config.yaml
n_layer: 13
d_model: 160
n_head: 5
n_kv_head: 1
head_dim: 32
d_mlp: 640
vocab_size: 8192
activation: "tanh_gelu"
norm: "rmsnorm"
norm_place: "out"
norm_eps: 1e-05
positions: "rope"
rope_base: 10000.0
rope_fraction: 1.0
qk_norm: true
attn_scale: 0.177
bias: "none"
tie_embeddings: false
parallel_block: false
init: "trunc"
init_std_qkv: 0.0431
init_std_o: 0.00845
init_std_up: 0.0431
init_std_down: 0.00423
init_mimetic: 0.5
optimizer: "laprop"
lr: 0.00204
lr_mult_up: 1.09
beta1: 0.9
beta2: 0.98
lr_head: 0.00318
warmup_steps: 409
schedule: "wsd"
decay_fraction: 0.875
decay_shape: "square"
final_lr_fraction: 0.0
batch_tokens: 16384
seq_len: 128
doc_mask: true
train_tokens: 180000000
steps: 10987
dataset: "wikipedia_en"
Each number is 128 + 32 x the weight over its row's rms, rounded and kept within 0 to 255. Layers, rows and columns count from 0. Numbers have three digits each. The size before them is the row's rms in percent of the matrix's.

# down: layer 2 MLP down (transposed), 640x160, rms 0.137, rows 531-639, columns 64-95
# up: layer 2 MLP up, 640x160, rms 0.147, rows 532-639, columns 64-95
down531 096:119179126152127144149129194099142155133086068186084096132135120115139132123139133136118181139116
up532 098:131107161102122103130093117096127127138055115114128178149183084164115156106121150196165164087120
down532 108:114125115129126128103090189144132147151145134109125088105158130143181090123121130083167098161130
up533 095:102091173135148087132129123163069137106138126188162121179122094133077142107080180116094142091078
down533 112:145134144135132170137165139085143133118112121134108130110119118153149151145150131141109115178147
up534 097:119142101125095089130089108119134152144117120145094118124166145171111177112117137133101113120157
down534 091:112107071106135118091095082120127136135072194095116138136129129151097163124109149135060078139164
up535 098:102139112126085147223166046105146156139141167183149086167118173170143126102171105141155116113107
down535 093:102124098078115104164100102097130142147138183117117092109144155103135162132138100088165119112108
up536 092:154185104151153196102144067112140150088093190099052138133126127124105073117180119143129063118142
down536 090:089110145101160131150136118199090126103201178142146112072111194143117079147102136140163128105135
up537 096:121149117135129135065129139122129143106135130103060155160101144105104070096119118167114111084170
down537 094:134134161172129125173171095068139128096158091120161129108150114093114156129198129186154124099132
up538 090:099138077101134148114138104133109127131158138143093111118153161118102078103128066111163139159139
down538 094:158090079139100096091098118136108185157154192164156050174207189131166094084086163128083144196156
up539 108:090100173133184082187140115143107121113151162179052188124164099142123123116114163149137147127150
down539 097:179162145116127114170133140108119131088058133104054144119170184156157119111158088091113139173131
up540 097:133155123066166120096125123105098153095136197167107158141218160188090109091170156115124107086065
down540 095:152152178117107118162167113063127147095132141166134124119141122131176133119188136105130133139117
up541 101:132125100146097178183138162170139105143095099171092138110093198108111063100112135180086148073140
down541 103:088164111165178110139128178189076130145170098131154106198121112104103135144125106130142139121143
up542 104:149142110133131127084151107158117088135112110193000106131157087112125115105171121101131113139122
down542 091:183089170113119141125140078172171105163134112185163100093138127117051131144133174113135162099095
up543 101:098100125157175072143142094047163104093098128139102187127124116115126135100173126150112150064106
down543 108:079175119155149118200119108144155124151122102119128160178153164126136136199120107126143159103119
up544 100:130088070082091141136120162142113069109126159093128209136110129200061094139147126126109144131140
down544 084:147108165141119092157111147112116165147148137126177104125078178094142137107158137098135133161151
up545 096:142099137149119157125140102146144110080138144119088160125144131137166099118117152133152095142150
down545 100:093160093143090129122089142171172131140156186086156102145140112146082077180094162119151118153083
up546 103:081082091110111088139142069137087155141095136146126127170088107173123084119115111106125178139094
down546 102:082165111140143111149111136129108192091074074170139127100091186103166159139141157125127111163093
up547 108:158149105123173102182163120145094083122077173101031131145131099122101112108141128060161106114142
down547 111:132115129114149136184134163115108121173103071090126115181148051152106109159137118095108091128128
up548 095:140163162085152123058133111110159108129064172111126144081148126196097104091160149110122091131176
down548 090:148119132175106127024130104119139094114136142065140150087157121147157135110165134208134154094142
up549 096:140063154110135135091102113158125128088129087139075146158108162119103148111152122103111138165144
down549 095:090141152126092087099098146147194069161180124150129119116169120127052121098160139189151089147160
up550 102:078118114153128151121114078192115149133144160107076176136182128129121103147046139197145112144142
down550 099:145102109129146127148161208056147086134147174124123136146067105171095171148221109086150151143102
up551 105:098115126113086121182112130180122132121134099163126062156115147079148101089153121122123135085081
down551 111:137117187147130095162136206084158128123113081106113098215121109145132151163134097106159164095127
up552 096:133133140115138106136158173159134148060063112132096171127131103112080100116124172121196093093134
down552 098:114135175130118134113100158146120103098109128118144141154099095087142172149135084124162124119120
up553 095:118125099099105153110133135113092134111070065103085100139116145110018157094147101077123096098093
down553 106:093158155123149128083085121109161144093110088118107126129112150129088076158119145082147110140135
up554 103:136212092121209065119163101128104103134128131179064064153178146103083147095159147148143109125105
down554 100:115192129126120128078105080124089148123138230106128098127150103152203089110062157164131170121104
up555 106:110189062135134097166168146101151099094090119115136049141112161100102134111155155168148073143115
down555 096:169129163153140127166124061166148150064100151090128154103127095097145166127164131094142119145095
up556 107:163139097138114110135113145117090119120086138139050124155121141145132167110131169104109172094132
down556 116:135126114156131134134089139050138114111163109139104129138156078137132128104136112124134119149136
up557 109:167076190107081171126158073126066132163102127102139141165152137200104105105123152145170144085119
down557 114:148109093078134108106102148124103127131198127107124152125062166107161121133129105098112106088171
up558 101:101138121088168135162140135081098104095129109117077178113156093165095109122134139184132109092124
down558 099:115084129100109093127188148157132128127112143169095134120155159098104138179137114102171193105123
up559 092:182144072098182097085215142191156068112150136158052120128169115149128122109130128126119100157131
down559 082:202076124129145128092106166114121167139155163097140109108167132113112121083193128158146144126152
up560 082:124171104181093084120195164104162162127119108115142130119066163143107124092152205088162136128110
down560 091:092110123150145105132105167138110144105143129092138143140130141145132092126136147127142123140155
up561 104:181142139157156112071134102143110141129115140095165140131137185138121072115098120114128119130130
down561 094:134115103101133169122163175089125112064180108103142131151186105132111156152115156143211135151160
up562 093:120078086084095137159158186160109074114171173137082125146124168151145117118139133091140132062129
down562 090:165111140157125111209156147052140156090158179114192110105102131176127115152203131135195140124096
up563 096:085190161118136098160111134090148069188062146160132137103124165096079160096127097189098129109068
down563 092:132081104102125090110151107163119143104118111110118098139137118140179086169154097046158129096135
up564 107:133131080069113097153131119137093161097083133139001121132127106194097107110131174111147097143117
down564 103:165129133151128112088118109150149113082111073128182131129132128073087202113153128102127097110137
up565 095:131155098084177096162143137089133121108117123146092144120149083126130116077068167121152144084139
down565 104:092168186119138116139127092127127114124158177091165073066136191106118140160133143123165141118131
up566 096:090097068123122139102085094095111179098189138142165101148141187044157128101154188104109143088093
down566 101:134087107123171115068146127075152168107135126074120117127171089124143136137116178124098109156142
up567 097:119177157099135125144161071131090122115111133085117083123129078147134165108099151115150129130148
down567 104:105109000128145126094098177081157117093119146094160109080092199093183168116164176075084090101094
up568 097:075157088126107120141149094128165131060105148102140090106102141119097073090183161144117136105125
down568 091:086181181171150134100101137124112070136112116150132120072107185100107132170157179125114186074092
up569 096:088083125051141151125157079120102143115115111140168123161091137153047155105124168137116056085100
down569 096:120164150191148089119109143188081132073150104149077098122100120149073122123138154137088184142165
up570 100:121035117141099144138111109083106108058109144135152145122104119146105143101147119147129090115141
down570 107:156081081099151128153115081119133162126152157115122182135108172115122107124091149140136174146131
up571 099:130090088131180110135143127100147073158146168121105167167140097164103112132125121158118118138130
down571 087:126126120121154139080119078113117181146147114086074151129128140151092129127124121145119130166122
up572 098:093120070119095165156160131173092133083099153191122075146153131129132094103089161191077131098100
down572 096:113210132166107110114158202184129194052161146144136060119168136151118093117154145165138086137140
up573 105:104084082158231116124179148157110129172072102171004100114123100132108136097146170101106143154102
down573 107:051115112100114115072086149119156156229137161201112167101138129121086126104138119127095149127104
up574 100:107169172184138089080121111198120112140129130122111158158103014199126148091135137092114085104108
down574 103:124134092137099123143126147092120130109129073148097126167100139137179119095172194091096099118131
up575 100:139147087148166086109144102106103113100105113117128170122089117113122108107115095108127105142122
down575 091:174104141118084120131136147117164154152178039126149176112172137116095235190146135066170142148103
up576 101:170138127072173126113117048117047156103041165121131143066138140157139119117114177125159151106138
down576 100:067158148116155159155079150102175141151115119183124167141156137132115138142171108110093122150154
up577 106:090117065155117176131145179176100161128134100153193162151135087158117126117089140134160099131095
down577 105:182160112106096120158118086076164060094117141092082133132145089169154120143101102149093162123150
up578 101:097130132119152134160138110161112116161091154123054119080104088108115105119096135116119120103142
down578 096:105172143106106157121153079067137159101127146083158164154148176130094112191155132127191148214099
up579 092:078198113157134087126077077147104141167094171127085155132118138119068160109151141126104123071139
down579 095:127112142141124100116139132125125163176111117112121065124135139097125121114105128141146132153119
up580 097:122157104074137167107154102196130081076149166164149099105117160104119077110141158110137196091114
down580 093:096113123125116080116107135096125140205181104145155184114126113150139130100097093116077101180132
up581 102:124156096129133094089106061113150077132129170133121086146177132068104124092119170101201158082083
down581 106:163079149137136107122106103100173068137129141088136125065084113135079117155134149107185108114107
up582 102:137231145125171091138055117112081126135075142126152164112089104102093102112085172149147116103105
down582 099:043100099157164142091150164124112112177161112111093121116093072099125135122167128128162085110177
up583 092:135101164151166103170170128176106145091142092081124143103148083129050104094105154139122104087094
down583 097:129150190155115142130157107130112105144152138130152111082142125166135153108193105121123124147135
up584 096:178147131133100173113101114146153112091162145159080081147222185091128113070107111104118094095142
down584 103:201151176136116135219161107093129137085133106084136133135165131126123103123169139161190145123147
up585 108:152126116127165132162134118152096109090037130099146109121120157073119106114089193115134158067103
down585 101:138117112138108117099151143111103097121176162155176178122139099129087141133173108188133112201067
up586 099:172076130152076165119110119094116179119134164098092164105178104209126144097150163081099142136146
down586 087:096109044186147143206174160157157139141115166140136089177112113102133070128049164139095153137083
up587 105:095122084143153114121087054107149127138131156150128186105132135157129096113137121158134153165121
down587 095:094148158089116134130134198094127179093125136053119096093125095169122093136232109124115130140116
up588 092:119091093110168077161115148132076149138088154109103190146131115122165158063185152157166159084184
down588 092:113132124106132159148101142112145140183102120142123121113119157111120154145151130109104140139170
up589 092:124158061099116096109122133144142109124051162049085145191123099122118125092109132139125132100128
down589 116:123118137117147121109088138113115118119112149123126137140102103147103120167115127127161135141122
up590 101:087181146129158072072150136099139083096112147098112142140101108149103147095110137140100160061008
down590 098:106119202103133161163154088121127161118111111132132162176109122121178169065101153148099106203128
up591 100:154104067128156125110165116150062085135138133119139113154179175104082157097079145106093046121101
down591 091:162157136055101110092128109069164114083125098143126132091119158107109151143186093097225102142143
up592 090:136085161100195147112130155214082167101150144151109149197197055103069097114140150126111086070067
down592 100:150145186174102135167164132100110129114165126122118098102136117144171143118168076159138129158120
up593 096:197132170141037090149135125113142132118093161084052111144134091127116108093130125124135123059120
down593 101:122137180117133125144087145161181085133120104112142073151153152118137126139117156090170147184134
up594 099:126095147106139171128118137089073139111068115103155103121118136060095125103153145098103134004093
down594 108:100145172161144124112117142097135147107152142101125125119147125117125096141129139140137133176126
up595 102:139071144104135106123142055064176130136103109125143123134137085160082097114084159156107082132113
down595 110:150101168083106121124159152138113109094187112119150140134118161126124138170168069104130171139111
up596 095:071170075105116126081163167175119060093133105120131137107123125170132123088157173101127076160087
down596 085:141130150144140122110145083143104173095084076178137112074101173120168180117077132134120174146122
up597 107:136118112148141074138140078063097098098056141164173133119127158116100152119099134116137174092085
down597 108:061092186116135178149129143137151117132181150177106154140118106098132144115107151088126097138094
up598 099:102094147156103140091100093142093154102122154150116168169124160106077080089130116067156133121066
down598 097:186099095148120137103137136043118076131157152127091133108168107106172145118208141154085131136117
up599 102:080144094123067142144137140092126116120132092094154045095105156118112101093140115090116131101103
down599 107:131153114137152131106102163121145107114158081112099181083104172110152062125172154127125134147154
up600 094:150087102071084119102130084082071080125134152136070132163164132115125136117147116141182162105155
down600 092:102125177134093121168097135140099163107228108142131126115141112127159092151114119152165116130139
up601 106:139155137104155068096125132105113133122122143163111166179185114214120139121149149078164146091079
down601 099:141152136105163137135133148114135139113144160099195144097127108078228152133211153139162169115087
up602 097:186193158149157113077149140092157122150046163168087127096143057161113090091169129182140114108147
down602 092:167110083123161128045183139095134118146101095134141155101124114157125134157170139170104120180176
up603 093:134111153102116084097236161161108125100173088166187139131157157148125100086130134085105094086133
down603 092:133075145072132108171119173091162139079102097151117173130108097150152102163136119081043165162122
up604 091:051211101119116081116144201173116071132122081160078151130169165150085156106177182155121116110103
down604 080:150098167149158073139124144150129139137084133165156074093130083086164134111130114156113123120109
up605 095:098060150086135139107101118087118156123100084107143128131132149162142164105082138098161077132106
down605 100:124162139171132150132121171142147137115125113144095114098160129147140115091125131154055146122130
up606 087:164078229136101148119121075131129142094116137125035172154185083142083091088134149171106109125137
down606 090:154144153141148139119092132113153147119142133099148104128154128108137156100173116176103131161126
up607 096:161056105104093130210114155172138113100125132147128079086122165026111104098153129112139116110098
down607 098:107131157119074148189082200105156120162164138171157151124150107161152141153124118125176144131143
up608 097:097116188167115109089125123061116132108079088137149145095155087198040151123128136124156111114122
down608 097:147138180137148130071176131177146102130057062175131107049140135172127181146119132141088150177128
up609 092:150188114095137087116148133136151181058098142133084102105133142113110113093192148110174139138134
down609 093:045203157088113149128106096110163136194132173136091168142057173123137106136142127162132104132105
up610 092:128098086104201105114173106181130116128143146103145112197117181187084145111099135087117143102136
down610 103:136134138113164133146123159074124123128135142123106133117123067138111116147145157121088132144185
up611 106:167147110088145072190107138151105150131079146134077136200126101129164102104118151136121163095114
down611 108:156158115122125127160066120112124128104121144103123135159106127154124167129123130134120124089122
up612 098:106135079133091097107164093101085070131136113105124169150091181158100164073188145126103116120062
down612 084:109113109099160123132085158129125123129119192106181116176092146128088141164158122141157134138109
up613 106:198125137140187150113111150169097072108081099101091152166162177067104126105136148110116144091138
down613 104:206157135157150111175149114121086166166207101105153118147146136101115141140157108147205100147084
up614 101:151128122116131082129118114189146146100096133133141172124122112183110097082089116173117171111134
down614 092:102102146134113118160126164174107137071092115157138150079181160102072139115089091067150117111130
up615 102:124140108091102133136077152139131133172089185094074127145111176124104157088132152143128111059168
down615 110:130091112181179128136139130065146076131117150047140130053108072067172139102123133095104126116162
up616 116:183098147097091109091155064097108094124085145158079169126135092171116115107135184106109131118141
down616 122:086093117099118140138073078109132188151167152088148122173180199102073117124091125134154101128184
up617 095:097114134099151125173125121093116125077110151128132162086119185142112121104133126166132124114061
down617 094:056112116123146150144155135186112160142175140119161153212141179151137105101172135145096150097139
up618 098:129121102092090137155102141123107122113071166100076107161142122128113100117140182138108151151112
down618 094:123149186143119152072113090073096138129168137126150148100128159121136116132118129143103104107160
up619 097:158080133178140079158106136136150189129117160143094142150126055122086128089160161135145086140076
down619 104:138145086155152119081060076129152101119079142148121105126119124136084092052157133113050155100117
up620 105:084106153083136148100107141171114187068131164160174223184144109164119107107115138122154120149017
down620 102:136171119137127112120124149138083156024070166109182123166093088169217105119127121145160107114089
up621 099:125075166104120101137114099156109123106101152180157188121176105182122093106125096140143152162116
down621 098:129203127184111165139164166167087082124122111156131153080154123139135156108189141176123177119067
up622 105:129148084147169107103123134117104113137134127139158117133096178084100087106095156190120091142085
down622 101:168038206158158127163137173125117175141139131160139161143093128105109122134138135101189129038140
up623 097:119135118153084119134082123147126142129116122124141134142141093153086153092104110156157067120102
down623 086:162187095134152119111179145077095181089159142120069108135117147121139148109199128119116141167192
up624 097:123119153097083104164100120111110132113146126187079167144114133200105119119120140159139161109079
down624 099:103181067097089093144097078071158101116127153123112135116111180123142128132099083148145081131099
up625 100:122087177160124167139127128120066143161177109111102185113169109088104121087074110136128095104160
down625 090:144170099129120124104139147094167134067134187146164141163073136147132152092214149041129098169091
up626 107:098196107096147102140109052106108085111093110130145063113108162090078108087108115141138099126104
down626 106:114103190150145116142085122115122146182112104118147110095153100102109159166089124151168181141156
up627 102:149155137152137135106130193178110171121135135149129048095146138134097143100183160113140144158128
down627 098:142152199122121145118171168107116163153150114163167134112141144149145163114148156119064128131118
up628 109:146057149098109127163080115148110149108137154109110114157058170082082085110130111067137153122120
down628 105:112123101106076162130099177081104149170161130169168178140109099166090165134092094167099139108143
up629 099:136210088143103116151174063124126086116110157135138086177177143134124046103129138135086118066105
down629 094:138119092142118124156117116077103098144152129083135169152110097188113139130182158097146144124094
up630 103:118106112108144127136137087169123134121058155162107154131086141155072100117134157097129137121141
down630 103:185132183131124111108150171186109131103116142154149144076158129093150140173107148107170210142114
up631 104:094124151100141142130103121140124120133118150141064179147132062161147108113100143146124189050081
down631 099:135144116160161092133126163098128157165147110105137122114067213120134148102167104119154101111134
up632 105:168147135059132083209124134104161115145090143130084146109122085157133120119135174167151145086143
down632 106:131135114048102115151105167148197086096113168074104153102128145154084105150135147126085178100134
up633 094:080153058144148064174138133081121113047158075149158169098098135161108072092059117143098062092137
down633 089:153139161143148104160179176125141127107095115121171078127154197051159151071140116075110120147120
up634 109:156125088166134132149097136099121130118048117147104118135113117131095149112091173120095127099082
down634 108:139162130146147125089125133135103111076126162145190114127120132161133097109183153138115120137083
up635 096:134098130131115134106122133140093098098111152128079156097125090132116117117142164101141136128117
down635 098:082112117163152137136159113126153109180129105127140096142228104156117129148095160146108096131203
up636 101:114066136120141143130101115163120147103142167114121085179060101097063117135149138122120120099121
down636 110:137092140115093113135154168113122193126107171091145108154090115135180156132131125119083146169091
up637 102:128164094103169127104080147157135116106147151130069107104117155142131069098187085159172121173104
down637 095:112143129122105129113164116089143153119160125104122155164190133116104143147108118130188127201137
up638 101:147151133132094158123143077129107118136151155085156091129156165115112074106146123112147121057137
down638 101:116151108116179120164094150156128127157176052138095108072125090170160109103112109159099142159122
up639 106:187143125094083073147155101129124145091179173178145050127141114056114139099064125106124150075119
down639 099:108162093162114153092158172147106117144057070132105110142123127109087119129085104116120115093140